From a checkpoint of a small transformer trained on Wikipedia: 9.97M parameters, 679M tokens.
Each number is 500 + 50 x the weight over its row's rms, rounded and kept within 0 to 999. Layers, rows and columns count from 0. Numbers have three digits each. The size before them is the row's rms in percent of the matrix's.

# up: layer 9 MLP up, 768x256, rms 0.124, rows 329-381, columns 0-127
# down: layer 9 MLP down (transposed), 768x256, rms 0.123, rows 329-380, columns 0-127
up329 095:432412560417569523536436523521466558520585394546498507485501537543473463508562521484548510488465586483478496522438624556507492476404576516509489561492485535582482485489487498480509567512509490514531519447527494474494599428521499572511471519525415524497629584507470500506357536492552513492443586479486516531510479458521463430504477414547579571430509441520465545416429572471452606454539
down329 098:462456476565456479494511444490481496429444467484537429526483490510554520466518417466410516518599507464380526535484512485453538532585534525540581509501521443426492568554596522514483523540535482535474459549557533445471429473416567498548557490464525530474472422507496468545597573563519396506455545541524530486487478435553542455504522552569585495548489482574518511465491510490497473492429
up330 099:617508546529505490455568478526448530569517448502620418433518631464479389437577526494577523467421440401522513521451558469512521537574478532459500500553527445486423536511517542500482494507523427557458513495551509486450478439452486580530545504525449536494526469567588501560495562457421558546457459364459514440495515382428507538469503548462513480589468495425528537455334478521454538497513
down330 102:502402536504496395525422481387525535483533482505468462514488493482545468410441460549525479542521462496424447540564480499462470495510514467547528429499478395388585548446628530560478528547533457526484508437601463575453581436500585520525478548471615488365539553532531523517525574472441508447546486475431541564529442519492474478539463483392523522506523382493483517558515627524534509587502
up331 120:517511477425502546488476456517568580527531431551527492456516513520435504529492645502430562418484492609461467493523529571512369485523558478494532457452545509473631499547480536489466517462538378490436505464556541493470557481398483503450436485531549417513545511516545548609526502540520463465512474496454459423452564517476518512517497557459554479536519579476482433494526423507479580422587
down331 113:445420467490501569470464483581488530480466580488620435540472475472525446540449448494447568535492533582521523518534497510491495533517468565530444453472560536472468371548478439467525525451573583523553562566615529518629491610458491463554502497514521462493571403485513569509525442473480531512508495499482428523556461512504508602501317454522547531526480561488592509561521550526459541434458
up332 098:497477508447622395440474504540525598514522553501503516514482513490463473521438514546473458434475477428457375513549460486468483558447497559477469456476526467546522494558603546540500448422527508547552567453569523539426444566540472487467505593566491424483502444464521563597437609444409462498567609485454512554466542490435536559505469546495468499529544529530436513533500498608533468507471
down332 098:494531634510506473418455510572660468480564453416503493429560563438438485540593507457491526497596437528502542523478514518497508488467509526541459436485462561519416551529487526476465568528529514509534395533529447515449451482508522389532464505467484595478421388476562538462553528497524602520555472437526499553490584423430492569518441493509577561458515497577421460493450467519542492446442
up333 101:456622549451475411417486488545452464468452510559533560555474501486615423502525493462443521422458486533596471364514429492516512456549528550502491574503441540492520484433476507497527557483494432583505566458549487522468528539471415600466431464509451453535520601455481452579469509389491534487544580472491409492543468532483467518488453489440483454538521536478469512557480470439495458493498
down333 098:456497581458509540404487507534527456428537550494475561521657628470556548522502553579525436366466424538487418556572444537561460501442523483506506491605484517481499457514516506501634544491502530510450568463544391585476563521554543525513521581474439495423526543548562411485400543578524559412498482518476448523512409477520483385477501473571535513517443450479465516523472375458512530495425
up334 107:365542558548517570452519501564464529518521542498560522528513504419501544495473483488487515488558429470559520457590404511557524561541492533574511550535502460483537462514453514517453521487480493434396459433564442551483483539524598544501442545496507512498514394590435554484543516506441422467425535473504442482439539432485532438465517462559466463561546391440515489413456563524468394499531
down334 106:552375460568532472529562498498460606447513526494562489609565485583516421530508488570486524567648448487585543523497434476471481469566433497559503485529509550429458499474432484484596551594574396412561431443516444523487522438491419450567579494430524598537552432431528580546502443470484449506449458463491498442548476503512530467502421447488527364440419486484479534432547472476495546463483
up335 108:495482601439498478518480444554497451519540451573569566507541478408484441506501526455448509460351478510499530473447414445531512559516552569593548543460506625528469445583516425515433457500490484445459528490554547530475522437531436545581539518477618492527480476376526434526430437403514467451509494519503461412524467475549500517563574513399461434524578476500537454558569514469538509459559
down335 102:511445493501539488514545538472437536554486663515475534511569398486447479455517474471503520504469407501556567468463527439431503576544581528487476557478581484475510433439569594447501492559554547462404546454653572555454539508581443498451402499462543487522626401544502546533470435512520541619466551467586564515464482531499473531527502472474451496527481509580496544513451588462449462496395
up336 111:462457531546551534513533539522504505479589443416592470449488476432574474479532453415430461499468530540565521533479550365506390535502521566413563519467496495377528424511482492571543538527514504562481490605442532525435482506508603549479498616602456467384542510614535454412467465530506437529504423489447503589447522499591556553448492507511572448497451432527527467436483499495449546460404
down336 100:499442484454498520439517481562530524508516478554611521567522466442494496521470449483466523529504547476495451482489458516578481482459535440500533471481471452498465521558484521459538540507525477474513633406514544425538479588448480453526504525398503434450451542557523545574505482555427502512579441561512524444506528407516525486509469451557551575480468502447635444540515371477514402483442
up337 102:518583401441572411461544463510520544501534486531528509494479489438508457513494517492484520461428522509439558572428428440583499575540535520573464495485475433512496475551478579457508453578506515484529452488563492444435533483489457461393469575601591576536470486522398438591587514524537585439520569475466601504519463526471505528447504552472525425555463514451492540474497541403462511516490
down337 102:500500543497521474558497457450592532458477469535457487540444527510557501483401421530435465498510508525544563471451574500543506442590464491458373487448497458591483490568545475442556437562502442557418477515649547592425481414578513623469519429532436507493494480477532570510464529539480463415532572486462517575501410495499520450550462488425516427543441499573506568490537494490606480509539
up338 101:511456501515513444438533448443541570470454514532557562416467539473468509444554518472519527515518487527505496461431574526509513542418477446458566408529428548477479564531483540508501550454419484496557394567438453554595453462504483517506523505488565494449505443449496510557381442566502501392602491487503489446470470488486492517572548509486582482472513511465586525453535470568590489447520
down338 097:490459544503437540543463573457491501496514508479466439499539560501531507471426470511439464496579540536456555591457475452541499462439487473551361463564483490450490509513494467479425538522566586474488463546575456501497605594472477488542501474533495453472544522528557533486472464405502355621552436457503475552426467574444494466448493588570546488519491616450475571414444481486431486545557
up339 103:583473496549462545525531486563486547507603479500503403528446486548457508587501460406494524522459404472512529542486510489608547578524531570593503420485520521555458436473519554490545535559584513415564557524486514544492495489442445477518473439589463461565507550503458472502507595583608429394514549501545552495448483485435543510506452434490509484362423487515442464609395493559471570419492
down339 104:568516453466494460553556539604578543468484552559593423474504506542507475457542492559483431439496504601553526507449427544549542455430517506452441456525424480579587561595470434534444472475467458495453538461478510496593490448492537529498470503534371435506479529501462594420470514474519575476424467399486411531521511471436498459534499499471553476434488463476550447500506479478489539553491
up340 098:512512466446540460487511383485495531498496491468507488564464545409433475534401452397481477474432546480506470478415456508531496543504539492473531527568560463478586510520444539475458413567485495460576497541386477509471468406535593527607458466416504489542484527478438473491520460497537465554542497529500518473545522526458582448501470393662501574538446525576529402540452539548474576475512
down340 100:477496433466584490565419475517496400418501413559418540562429556453459554536362512521473389483531521481475487518487453441570522422498487449532486560494471436420429563614533509527443454518497538493411498528406400462538515579655523482535534554516556477496567516502474451514424415487574510553497450497555465508479477424462379533474475501487556505451504477575497520620503502520607554524460
up341 101:527500458402568422525439582500505526581494475544502452484482438460592513585441487600587528482459510549481563494597356465452501526386448526531521574470472521488606538460569568461525554396449560599451548514513444400504493581476497504462511529466535488487452537439445532504549451456456479486506448549553438476498481549585524526516448535428517492452527502543477435531564521522467476483454
down341 100:460602486521451484479454525483468527497537622440406571539430547437530515512505497470446476538433555551561488523434455499522426530494452502493485487517404473531573524533537493488382510463582518514472543494428584501447507499463492440579466474463562480531502554513475576389549572515451499578520509506429489465494487557556531482558536521553479449419603405454406502530532502466547545512480
up342 105:514439540467523425542569535555548616478460562485488485557498459566486485483445414436510410518372453516506570566517535487460500495463537560524527499437520417485443504467504392523498452485447496525553464546508594528461532468582545485551427496451568528520499498480397441554485507549429497410569563486521514596479425557573453396419437549581484511549480523455420555486495482497534542489466
down342 105:529553508466456480393570474569489470506516531431508519574469541404514514492492463582467478621441443413511555473661446535450577610513488535511442490515521442481431379427514522432531408545459612510592546551539535602572502468488467504578474523515478470542488497497501482471465440512544478524444582461462477419470527519578431554511529465539478499537402484529489504497513445489442517436402
up343 104:537510508554515520494489482435525550503515474494558470530485440523461509523499384518541498428522463426513523420481428510592459497507425417474504469547539495488519494551538443577414476496501556455475570519502470376520428504375606485463480600530480535616466509516585467535452430508532545493439497490475506490590544388517490468505520618530487521650495495524568460509572556509542555487497
down343 104:529468432478482501560492553461547474486441574498550518535454438470405380525520558574495410526515529517461422470493443487538548507541552563485464559599510438470488500520490562478543502570542506469490508570640443537480452565481435482549549483447482518484401459470535552516524554580555589458500597425432475407429431458540553505553523541379483437442528445464488425430586485518524544563491
up344 101:563522460545559438450566458509596528515472472388466486539469522584511480576463537469567456546536517398480532450508527545499670475432492502521394462547558492512526482511560540550477570462536424410516460493485503493481508591456524514523502507509490532498490426452515541612453509549468567463524407457502607509534493487477460508453476492552480459578426460543554584442531534394489422503539
down344 101:555545545393480528435576485630548448431514587485463505538446444417524447507481516452455501534439538450528456476429544434483541494514476545545463499506491453451467383594512488542494537445587485511498449516531527459451522515471577499451411545551501397467490416512628470512427521515562497480500447520491498414601536505410452466445467469439494521544524421472546503511557467443572439506447
up345 099:527498469456462509450468495440463533486497489575517527471442571597521467571480528430398492586439494499384564448480475490504496467472524557475544564437496538575438533518478616530458530514376462460537528484441491428532420563598459507438536459494457563421460530519487511483536504508507519516509552506429547476505572448438470618601481430493494485353480490471533552442541456528485619530575
down345 097:549575478491525562539522501469440496459499464475563501570529506515506576455496474426459453549530520419549533449442438557496544516494497575490456574403532452446462479373464450414491572431503540493607542508544391526454477487482491467577527473575529555454536464482508532484579458615500471433565573510470503571536567506463442524547476444568540561543565489456397473480527420550497466547530
up346 103:449473447536545466481499598467484495490473457433496505482525581558378456485538510440412548564515500534476524476467583507540382447582526658439602384493553431512506434430597453473509487493527486531446456530543458470368455471515509486464441501528483447455556484476477514480557490529535489500553521560639542449465556423509508500545457528469457458443499536571491516545446504499490495470420
down346 099:523537572568439576515549562496506472509446541460501449463439401448431500512479485518418439580550547528483593526475480539485507534508498502623523552524427442535497487479485495448586494538427510466467436454443499439441432528317513477475503506439523651468480519532578534460455449444487478571509443473531524568416536536432519458480522479534511466406489607516526413389444475510516535439532
up347 105:504478482568547524491582419562475487497467475556558488571450470553477507516509501542485467473419594506541466534598514525497539521532523544403473625475467538500473434567601464558627503525501505441519493424540501503492480543487516458511504483572478570456490412472470537520532489401521564506478498507500510483482532502532521437440492577579474496467474552427460510536355449517557570540595
down347 102:528459429452532488523508513518464551449575527536447519509526456448508465521493549478441417622524551416470501503485466463499553483551394580438471495487480540495473477449589579532462457532527493538458536483468469547419503485558513521550581554577488492545459588571423505540466477535395481467389552558399501465560458542542520536473474459562369548440477479478436429434487482498531599552611
up348 096:452527443539507411508470523527473563531549479496510515472420516609467515525630451541480514518490546503527414453489540490509438477509559545529486488500504341548491532515533454507481498606569507519463487501521455423427494480462465523492404496478622452498545548557457519514410533621532537557403555534494460523554471399564468536570515528479513535555517490406490533470401533533568547408541
down348 096:501464506583579477565432487480532524436394388505561585489581472578503558353587527438444450479561441516506514545510540457545583436533464450452483454559476472541455446515545470482544436463529529603518455501515571565464592518556437487471479422468585490532402537588564515440524524497548521556474534413515418488440511432542392530535567536476526553568534535564496579551427482434392467433424
up349 103:579522432552500528507470472443458513593552435437545555567463548458472493425484468483387490486431519399439480533535524470473486575491548473566507443454499490453498477458463426483493466474487471467499507539503546533535499558490531542477513651602503490528536495523599564420442528449461551479581533513424514434517429502504469418502595533476508525493537469535511343578495499503506507517462
down349 103:496581567463500522509534450509500574465432432537482468570444453524444591517606557503497552515512547474539435471456481395507547500433464526421467562520498490515445459528578456555565544503489438443586551572499492612572523470524498485472526499547409466549512501566506524471488507504404538467467557494569424526512456501561620512493594466569536489535498469518547507559442444503491433515404
up350 101:464598504547496554548375467539482501511513474549500583509543551515560503486600488499563482590501470431456511403508602498532549460479431500566477456547472461383500473480487569505571563421631535446486507425528492497505445489571490444540452514577529507582525536483569415464483428448486471552507419410482426463543555542443527501529581476543450396460498485463584574500539510438422472533520
down350 100:524442478555538464398469458528444525450555427500510529593483437486580468532505561601508532513523552449461562452462493552490557472539607472436524530456680454524512525470554525448516466458479510539464464427555572654500489453514564557467567485442454539497379562426452500530522506494564514502544534494510523451528461483464549592443472499486532528468482575533448590526521446565491590522480
up351 110:443575549516475532520509457524531519430455498440412528439504516542470388476481521464603564556447399545488492516544437516500421443508472496436511423512513548562506537558439624436554442526460540420502502482421444473482515441488514594533457623489461594564440454502560533591475587575449403450486486507482456568540520554541433637512516501540549536540467548478488504477513541485507554497451
down351 103:503497539538475460515505525569483568407500551502503511498429587419549485532428491508606588472452534486502639535552456438487554445520557529440525460533492459473535492504507494491438481490499415543488541439485499494561537476447467496563528494387509608469508485520496565508512556501434530417533419530433638467451506487428441529376502542537570501434496509507523587516556505582495542459408
up352 099:500526491438515544459560520488534376538489419439511502563573530537552489474514415501463506488522599525492432525485485449579516586460439559515507466519525542490504518560457533538528571469481509452518520466490499497539427575389442521543433480517554477546482553513500503464523473477488581510433541453524473486543542487389475420428568537524359444542482562509532526493552385492410538539438
down352 099:458447496448539455587521536548505512483502600516522486417491483450534559495468452483466570515584548573494537515474419484448507482511531536556517552615567428549498525512470435483516509512525433503471580448551444380550547492481495524416582437535486589495532458476458620582448525478509511576534417470451508495434526470522535545476487493447578540469408525555541549529381516569549503450488
up353 104:490496479529495456408494509472469532611555586499456491598560568531386487527483551560623486503538489510544480564515512483483422510459458439351420555502555468542435568587433594477587387481438492473485498611469442542344558418618489475537478524427521495469478528524497544498504570494512525515486455562509518544510593468425507428466479551397586478472435485493512459552489470467526486510450
down353 103:549559536469557511431464535519599367503565451483472489494509548468543511508506448413413510412452586449420545466569530605524446469493393551477420454510505540525438514541511491432524473496577522552515476544575483533501434509424522510524422593460574421457516468441482475486489491546489507452528445565538484518460446501414534499567425462444452546536461503469414544502530539480560463486452
up354 084:546548518595520477519599602540527470553430437490605556528433518424435486445495539499503535524407479481501465406450525520519525429528449502431482509463615513487537495587493547468529469469561490408530521460542499523469471547480538426557455492512460496474454477478512562529489487513552633475532406506465529593442432396593515446387529347495485520543489449586605515457423477523541440516489
down354 094:435435592430411483500426413578484545425520526440466436512518482580551456585455459491517503495553536469536516525566422512485466612558484452557561545472359503470492563453528456559472554514458555552433524515446471464511543541502505534454494524512508472493528491499527453568541532500502443497438527499514508513567544573512519496511515631509496476493430508450450464443517534533390513449531
up355 103:570566386473586439616370498463499532459516545424522381447443442550449439537448502541431487498436526427508574527508525481465476523451489468428542511449484482635514551562505459595527525516505538444508469534519460442445520444459485477529561448551565464559483556434490408482502506380492509625508432530370503528499570403498565501497527471415494542496436444494524563448532564455526496434575
down355 106:493401468561539484468459439572550466586460586495493531541534390476573522517429519386462509487405489500523624430465425430511466613516529513536472454511465434522541496520501452494500481618515481395505580528523567573536544540491422415480441563508581531555477562401544483448485476503565502476432504478541487453507502481569480516578553522489436454524462515460496648466467391491548454524474
up356 101:525466560480483490498491487563535492494613497464405516534447469462494415470469449455500498485541491514508483519460525410660508520519489467488448615441606455453478545450468542497433594469528486500430412455547485414476519507459468480483530456548468435457560579462518396447515580469547562517450531516575496449526529616510508461493411474500593489487461524520484572356441486494538502541464
down356 103:579409484514493484435494509553582578444507350490510541476472535462529567486440478501463439518548598519549475432436578444569528580480541463513641511415507510521447431569569550476523498416525499455447489495506579569514545547474455488374581548562508436453446481496511541510603468495420465573478516476567428469489516435494573555543517468483476512453510507539475495552473584433466504558399
up357 113:533481453498578476502525534440450560574550450509481549474504479507483439490473483429526475467561514477407538547521478484468525471483499549427532602485540623483457506610512575572477572541474460480481511465552445465487577569580460483496456421510553542534539598442528558467591457477550455525516572434405516460444446596525519581535493518413455593562551568395510441422448510493458473583560
down357 108:507486547474464394537552510550551477539460385530539488580477432439501609552522484443517536507530372403518515512523494488462507450433523514453466493578560502461488526468579576451512422491518545571505532553485435414477470505561533555488485421405472471546440562495546463511602487520525505525454510474491502460488440573487486486512449461364502564546568583492497518481430634487505511552536
up358 106:438433385478543547478515440487499399512471528495445510463516571513500516613508421555542488523542476446441476468496556474452499608495459542462515472474477597507462430411604505492504559573515451428393406459477499510493458452553535419545497456496463469526535494486560470454448530502559444483536477536512505477503420474520544632620436594531404488511415528407544468527498448562486415457571
down358 107:416501523497528406517493584582545450569533479579396523639477561500510547536376446540520442485514509525500478483560542501426506506425529496458503423583580571520459500496484449477481570543435451563528445402472446523427402522447426495436479557496515487551491514557443525509554566515422476508490551596486445365420441501520523529542422519459457574431462555403439536606521518603469538530489
up359 093:576461588528461454538533489556527556537305505561505474463529478434478479562464580505545485465530462488406448485396486460463503563543536539544529501550544427462493451502550556511487595507441474431384495540440405496577517476577479566560484552539471565490419460519432453593445509462416411578424476465471505471561601528479450620433528471514569405512505506435541502533551510508525580611467
down359 098:497496451469529489484461414454450519585542555515419564516538439523489517436589501545540541499559586548558504434494580483560522542529469388502526464399544533474535420498535535436500475623493414557474477570563500440501527509484537446492479461498457473505494552402507518514477561443450531479416523566400510567533354594505516477502546519436443527458503566592463505442404488516525434387537
up360 103:483525501464502451513492513418496555485502540482602476510530433464479460553513552485508558395492427533483593525455451484423512590570455541539560493495427547553486483443475636563438473467495449511483555382480583533513463574540476515404494564467446519556611459548449508537479445431505459495453525552498547485540488617494416558453396497590508480539343548433451487391491506463560449539473
down360 104:545518555594421551408480483512482534551495495498508480427492436480533404504501425582538516483452524523536488444574506446477576471554481430520523458448388562476520479512506521594426531495581609632535506512484435459458538470593523507525503422570466474491564562489451537542548449443510505541514401492556443481577599482514476399438448407448518509604504551466514417493527449521535403508414
up361 093:523537460411520532451498461471490518502460587482440503458513443545465560529508442576504478578470466495507528538523533566529465585559449477444493547477470565499465480493477508558472496507574442521526535479490439453436503608483445472623540449537552443401459463506471487467502605465496519544497523480495423484453505475510500503551488499374560513535477415514470507479429511517633403552462
down361 098:505700489465553432443541501499539479500553491398491560427502462473542474431609464567507464603487493474501529512467441571536397498569478483517542563508382662434433475540542505463571597518398539599451572449452481434532472513473501544511588433546559546499559495542553508492446475468595460442510464492503471505518496405471535531572445529490486527551564489549459493402485420523512467498456
up362 106:476518431505547459468495490582552521464530431531566534519530481547559513536534507532603510507448536493536557571562569402421467532451482624442532522461524463519538584513491468463562512488491484431431500503412503586451519565543391453486519443471426419553508478585438453560454505492474492519504513497592585519475546438511484469403520486439472600525514524582486480541514426425505481524555
down362 103:439418412458536516523497588478470565516419549562516480556545459555479496492400482485509513468551462547558625580510507544505541495566539533473497521497491493499401450541454485514523520409544490562529464449539491518497565423485355457410521476441468558514541531439563409536547470428484562468405488470487482485485483418559517601489496432522509572470482597443592445525505480560499495497504
up363 098:568407528559471473475537570429454494567557483559481434507405472474518439562472508528490607445394558551553614459434476541512487449477573510539548491499492486518515487522523604506525567525528500449457480459516450464528493500542532527509473481533529462524532451488473482556500432608516447581441437521409581494568522495540516550458538599503564457439391464510438499518485516449440467566519
down363 098:517456524446523520413517487496534543494434559404511518504550526532484522440508447445569517547567455567539463556495423576449493482533512514624520450489475493455571525453585458474472537572415521449488511481444494557509423553515462468520423522442568561528488565456512465513535468538556502538471464528563421494360470431499508483455578494531608551495514480552467491617517521476505532437615
up364 103:539558503291503542546539448523491475623483474536512545577555450453539460437510484465527499463425581509496442470562445421406391464495539475538541564503502425445440505496544484565514421425469557452509479480538521461523488614524516494573570398530485555456567432552494502573491470460497461432501574492510462493510475541528492460380514491551469430546459458511523454521424540508467525501565
down364 101:529501547471516611520463470504460518502533420500571501478508472510412468539536392470494503513570509500408415477503520510474409495482529482459527500486490440515573527610476516555611427463544514529586534467457538625543461457481459521515511504549471484548450473486541459458508537473401478470510549424574614625526519532400574452522540382509476509444564433564532487510402527573432481424496
up365 097:603492565534573579552440456491499437465388472559532482562456505460500463497512484474456561533542443448410498434439470451451494572511389634507536461521536494504497574535509516441476519528474437459462565413519490540479506506525546510486548569599552513464442516546458562577574546501515497558451493480586491578501451468424381497489485508498491441532549496500623480539441370412535518454442
down365 097:467512530395454505490475526502486432482481542535466494618445569486507528534429458534462442455469370512478515568523556473530504384555568496503530495482520400406489536515457430467484419550430495454448516496573504511538515514460515522500501570456505482434560391519499506486569513549496501509536442416504524495507395498494541589474488521568546495569583500532461504500429555548405511526480
up366 102:559550501441496445525509574526513500497502505455481481471500580513461430525600499505486491547502531555507546478485452463589588460456465429458382463437518492549372559533416418549527551502519383552458565560417496543529542521539407504460456541482417562529554475542545440489442483426603531568509507419478517497522455490494498481498441547489509587508505463619506575575399388491576455444488
down366 106:490519458572482435545524470463536516470510521530465518450481478465526459486473429488585524488542507491639469416435417511471596438464498523430552535435423542464447524505488486488564547453497434463503527556605471501567532441480484469403584518421560572467409552483411503469429458432485463355543555520416491544500529429427576495475433551507543553533496563540477412433573517541545534517463
up367 109:524488493526501432463590421564481510462481508491475483511480537471621402449490496486461475450595506477609506440517429546565487500498531537566552585535520408561566610538426503532399485488502462502497476552547644456480452426512503460495425518448473406558609450513468557499543554563604553512481491594470403551411501392468520382495500557492610505431586487559424551504588424455481533431546
down367 103:553562434534471586441492443489491465474490495527496506403430391601442614489520466459569499525553518547469456563474492506407437472544540448471480500480404486481536461541545435480509556553630463500471524413409412472580522573490516527479626498541475511527494518538488506457541577477521495548508507533475567499504479453552438515452485552564468475479459439476468478436563454528602470471528
up368 102:464482462561469488555486500399487358439498383464491486554570483423507514565489567568544546542529512512438471562356524508550560428468537620499448457499489480522530475540440511514432487543485441555483484469552500501530446518452523507458406501484472499430494436583467480464486563517477530499523531543523554541557633434432539508458495443596588525589482437531521480512470504463530522497630
down368 104:537616435537458553496473573545499500467537468459442538475557516513480608513495557499558527496454509527472575538533496488566512516468518586500488526539530568434474555458508502492556497455500425469442522521458569506491430459495461566457501504404498498508416497428467494483482547520555538424445570487529450477501440480430496471546647553479606505549415502441458467519504570439540547498371
up369 100:540487492472550498525519455418473477570446442528459426424506475457565425431516508467435567445487492516513524533453593521530509476504546508420580548444411591459554497504468521557406530586464476564515475496493477512497406465481450493549453531511413509477506455484498432509469514480500466533538469463539617417475381576624442441349534477474514547454520546535511571516550511498480559571514
down369 097:506462541503562482547534458426554486514506514479532450516533460495534537512436475555446443543529485515555536447456505489464491508464461544491389464366550492510449501513577497541531548518509532457582472551473468560554476499529559456520439573484441531571524409558506474416488496488449518465549441510464504518465449498476380517526494470460516494494525496615578552355499487456565466551404
up370 100:492492561466546504539451492488455418491536414512525480461532477450498520565594489433539558531525484452430428512443525497465517544583463526554470503517507546450445426420462490431502591442494471574533481447491543470497400564528505549391506474618494549409563604559461517511558491546435462515397533469511316509515416460493583525498578613536468502513527474530442538426490447520565508587536
down370 098:487556562489495566475479525543515464373507509524489514503466478390552438390454488487425368489585522532432567537514450431417448568524465420481485485465575549536488491541529456398494458610515479501499578535540520511488512551490490592491425504472475486511489538436502590491475425522402469514582484368484393539517494466477554604504512374511514505451512544487522533456496532478625474477439
up371 096:519499526542514486541556411516555419451429498573512453577436541530444542523431466499382489523518548463455456554427439528621566456512455513507492531506558558508457437441514432486530450464491470528483544465462492556446402459508499415553395478439595548583467514519452446560544514437472469529600499454607601495516546605466502503501494486478542529495491526585489449517503484464533583471526
down371 098:557537543499524464442500527475459453531432518555386542428568579438550446464507432541562540527564521454620526400470422577559558437468507499507541543448500493521571431472512546488527479402472533446559514467427560464501534445572460515448511446444503460567531511531447513532513569586449486544514438452548511591497427434507468366447490483514446504525584503451575471496490499538489558518441
up372 108:516529514505496452472574558513477478585504513553371516457422368485549440434468552530487495612468487471495496477450542467518554548531379577428526467428560485429516382549549460448504456499557451556535598481497539493463531600449491513556580509536411493539462523507545486511480484587482496550480509575529451587512518527494552445573521481501462573534513532428490404550483499489519540462499
down372 107:480531467543468538550510565524435435384529432570534491479541486478454565469428459487452464328497499523437439453575501508490526542547534456493534465526443497525554558532509581500458509497473439371490502511499507550418516529534431457467462591512517503574455515503471497559429469592539483512483421426540503600491481612476426472483557518426515424566561574562531471441462353455592508574535
up373 097:515540582450548504566456612518486508502546586502456441472474418510562496550496513371479549481504444537486537497444449486550418476511523542550469442505513417541539483475452593579553576544395467602506467501499583420493452415565497404529526470512574491518466568491540581556459539510492494538558582478419441539508528462589438538526565427443447385472496437531571503501489586517527540569531
down373 096:572466550515429510565421519500573421404482452489491417642502544399522516456424480560585425533529469572519465453533568595515563493515419478456461476540545399494560523483546542526553434530526495417481540494482620506515504453468502538495484446548555494453600493545495511464519553549449530551478473456545541557463540544563495507489483474442453503576453513442501664506553493504488461422583
up374 098:498493481590550452537450518535615562526542426520526552483534548473473507560430506579376458397483517478439497532536613411583505547497502539513482505501499510523521499454477491460499498498432535449639493478519400498591483513460456540504460528543517409550477528459468385453439464475456549529553477466443488454512541513453543562562552533573600582447436502515561487494586546410493531438481
down374 097:489502497520445527481401614505481508506524472462571532504445516455474466496500385433579511573469419522506491522467594510500578460500451469557526410507565477508448475526581459520548522504517469502471482515539527445593458466499550607484432441522434525479443457487514521499412511555547535546571384549585499459537464482466546581496495500444593477511472531599488554450546484453505565442439
up375 102:511519518593547574488501395546427535502562547585493532540483508530515458587378440526536547433564438498564458487465444480443533515553466522578494428543467478618469453582435490546515483524461534464499346550494489562586505606576501475555531576543457501396513523399514453495470547552469484500519500463453397488472589560505542543504479565552545484530502497496547443521493477465474569526421
down375 101:539489508504447503517530580510492551493523456515594634545490420515491509475468522542393491584505485529456529537497422553581492528377449566524488507519500440483523493599523490466519441596483516595469505510468455557568469537479497524574508542467365491499545459532493485585508524537516369420457538483499494430555543473500556502570565463483571452477423545424436502508448429469466575434454
up376 102:547438512591568504563478515479474601547442562476597460463448470472502474485547540553575468429474415476476513477465454507537591549549443468534458532524468362475508539400346545490463526500417587484458501552489507412495374483453412447511526508521515614493481495487444497609566520531367505513545480460443446509539458518482473508465399480519435460589441527494573541473441529564477479522479
down376 101:530457401459556475512555498462521505496410395500457411445439536540442514502507500460492499439371521564539485546529483548495509541480484492428451486530515545498513519492557578552595469482455518476529531477474428433434521469550469515478581668592480492462543501619472469465521532545524555586528469492556476468501350421524472484488496417467539522506491431470486522529409536494491553519513
up377 097:500447474521462453486444461471492559517577462602482453454450438477436537499510437407489469479497470503514536485335425484423507510495494412529506490419435507534532391546445448451435493472455518491480495447529493540552644525480504519463540492481565591558518497496489569530519510483448516530581493558497404566602472540521501485554497387402560483455500529573505451519515530497468519462411
down377 102:613527424463559535526538500523471547526412509492453460531425508494499499512476517536507482406546544573564486482528483557479505501521562558435447456569557464564482462585447550546474546470466485588445515463536532481508497482414541527490503428514582515581560547444509430536448448508539492613540456442479533418554526539536491487524465470574531569552461477529608496433489474490425558582619
up378 097:368531418473518394512567477542490458437469461488605539456534472544466547510546489513510566476507466614529509523574476511521452494517468468665440464555412601533448387453551521521464490468560479497524519484596544451487469480499516462519518526485461441444533528544554514484509553566540573479538495444478487550519463509585478564550461536554552386417598439445554482514469540437531478448583
down378 098:518508533538556544470487391511448513505477472477432468490416511484425507482498545493498557478485579491470491511468476498445535544427481518498396567472535559515479518490551400477490533645477598426455508480561486489502423541517436520398552505488436463470512627450478487477497389510494480567528501433413451525444475513578477499465500461489430586473462535573499510439520466509380550490602
up379 102:517508460443485478539533456400533548569507585483555436496498534521492398489519482539509471565482515435563443564478437448531436467530473544449425486513505428519524483509453557408491576586584443437533392491536466460499497461532544440510537515505524570477579477514471508453494452409526576417545541455503526463448357436540483533462550595599523435465502501623533502398522524439463534513506
down379 106:471393433540479663406522492483580481535441435484506581517474514542464496487414470542530463545449517523481407468555542562476544520558489492466529542498523516530488542538503571529496516476455511489453463506424492571449493414536480560488444452433488373531498515470446421558575625472554409464530481580508539542464584516549469618521469470406465545470468545495460554544419545558560485465450
up380 096:572483431529480433557494567516596456495564529540482389438525513561454470588509450382543478565442473563548471546537505519522407565509525404429524589511484444489416523442472475469519450507468514563476400526518504478490520497559481501463535494420490511594566487534489533476446378505456457535482464522559501539507523454518550483473497540459482405571437449559509462596494541531474530484494
down380 099:432450451546486502485420477524450482509491526485468568504540475407475486449481523473606528439516425522554466475491491475545475509515484546509621450503416554492545441503472494479490519420505519425518477549476417587479482521571490480447425453513515491559540578437560497574461475464518538579575497471497534519507520542460466573497487583580563579572528558469543461401463517511470451517445
up381 088:546464527465574471520426507492557454493508588575426551652584504562523544504464543471432482518389500505477553483535483510492552521488473510579473466414526486519578561512561452513509499424568482500514469464496546537522474482510488525582518426481443526580454518542571502445474480478475459512533436578463491460453424444593449438450459480622541476484453509432540512578488525415595552482517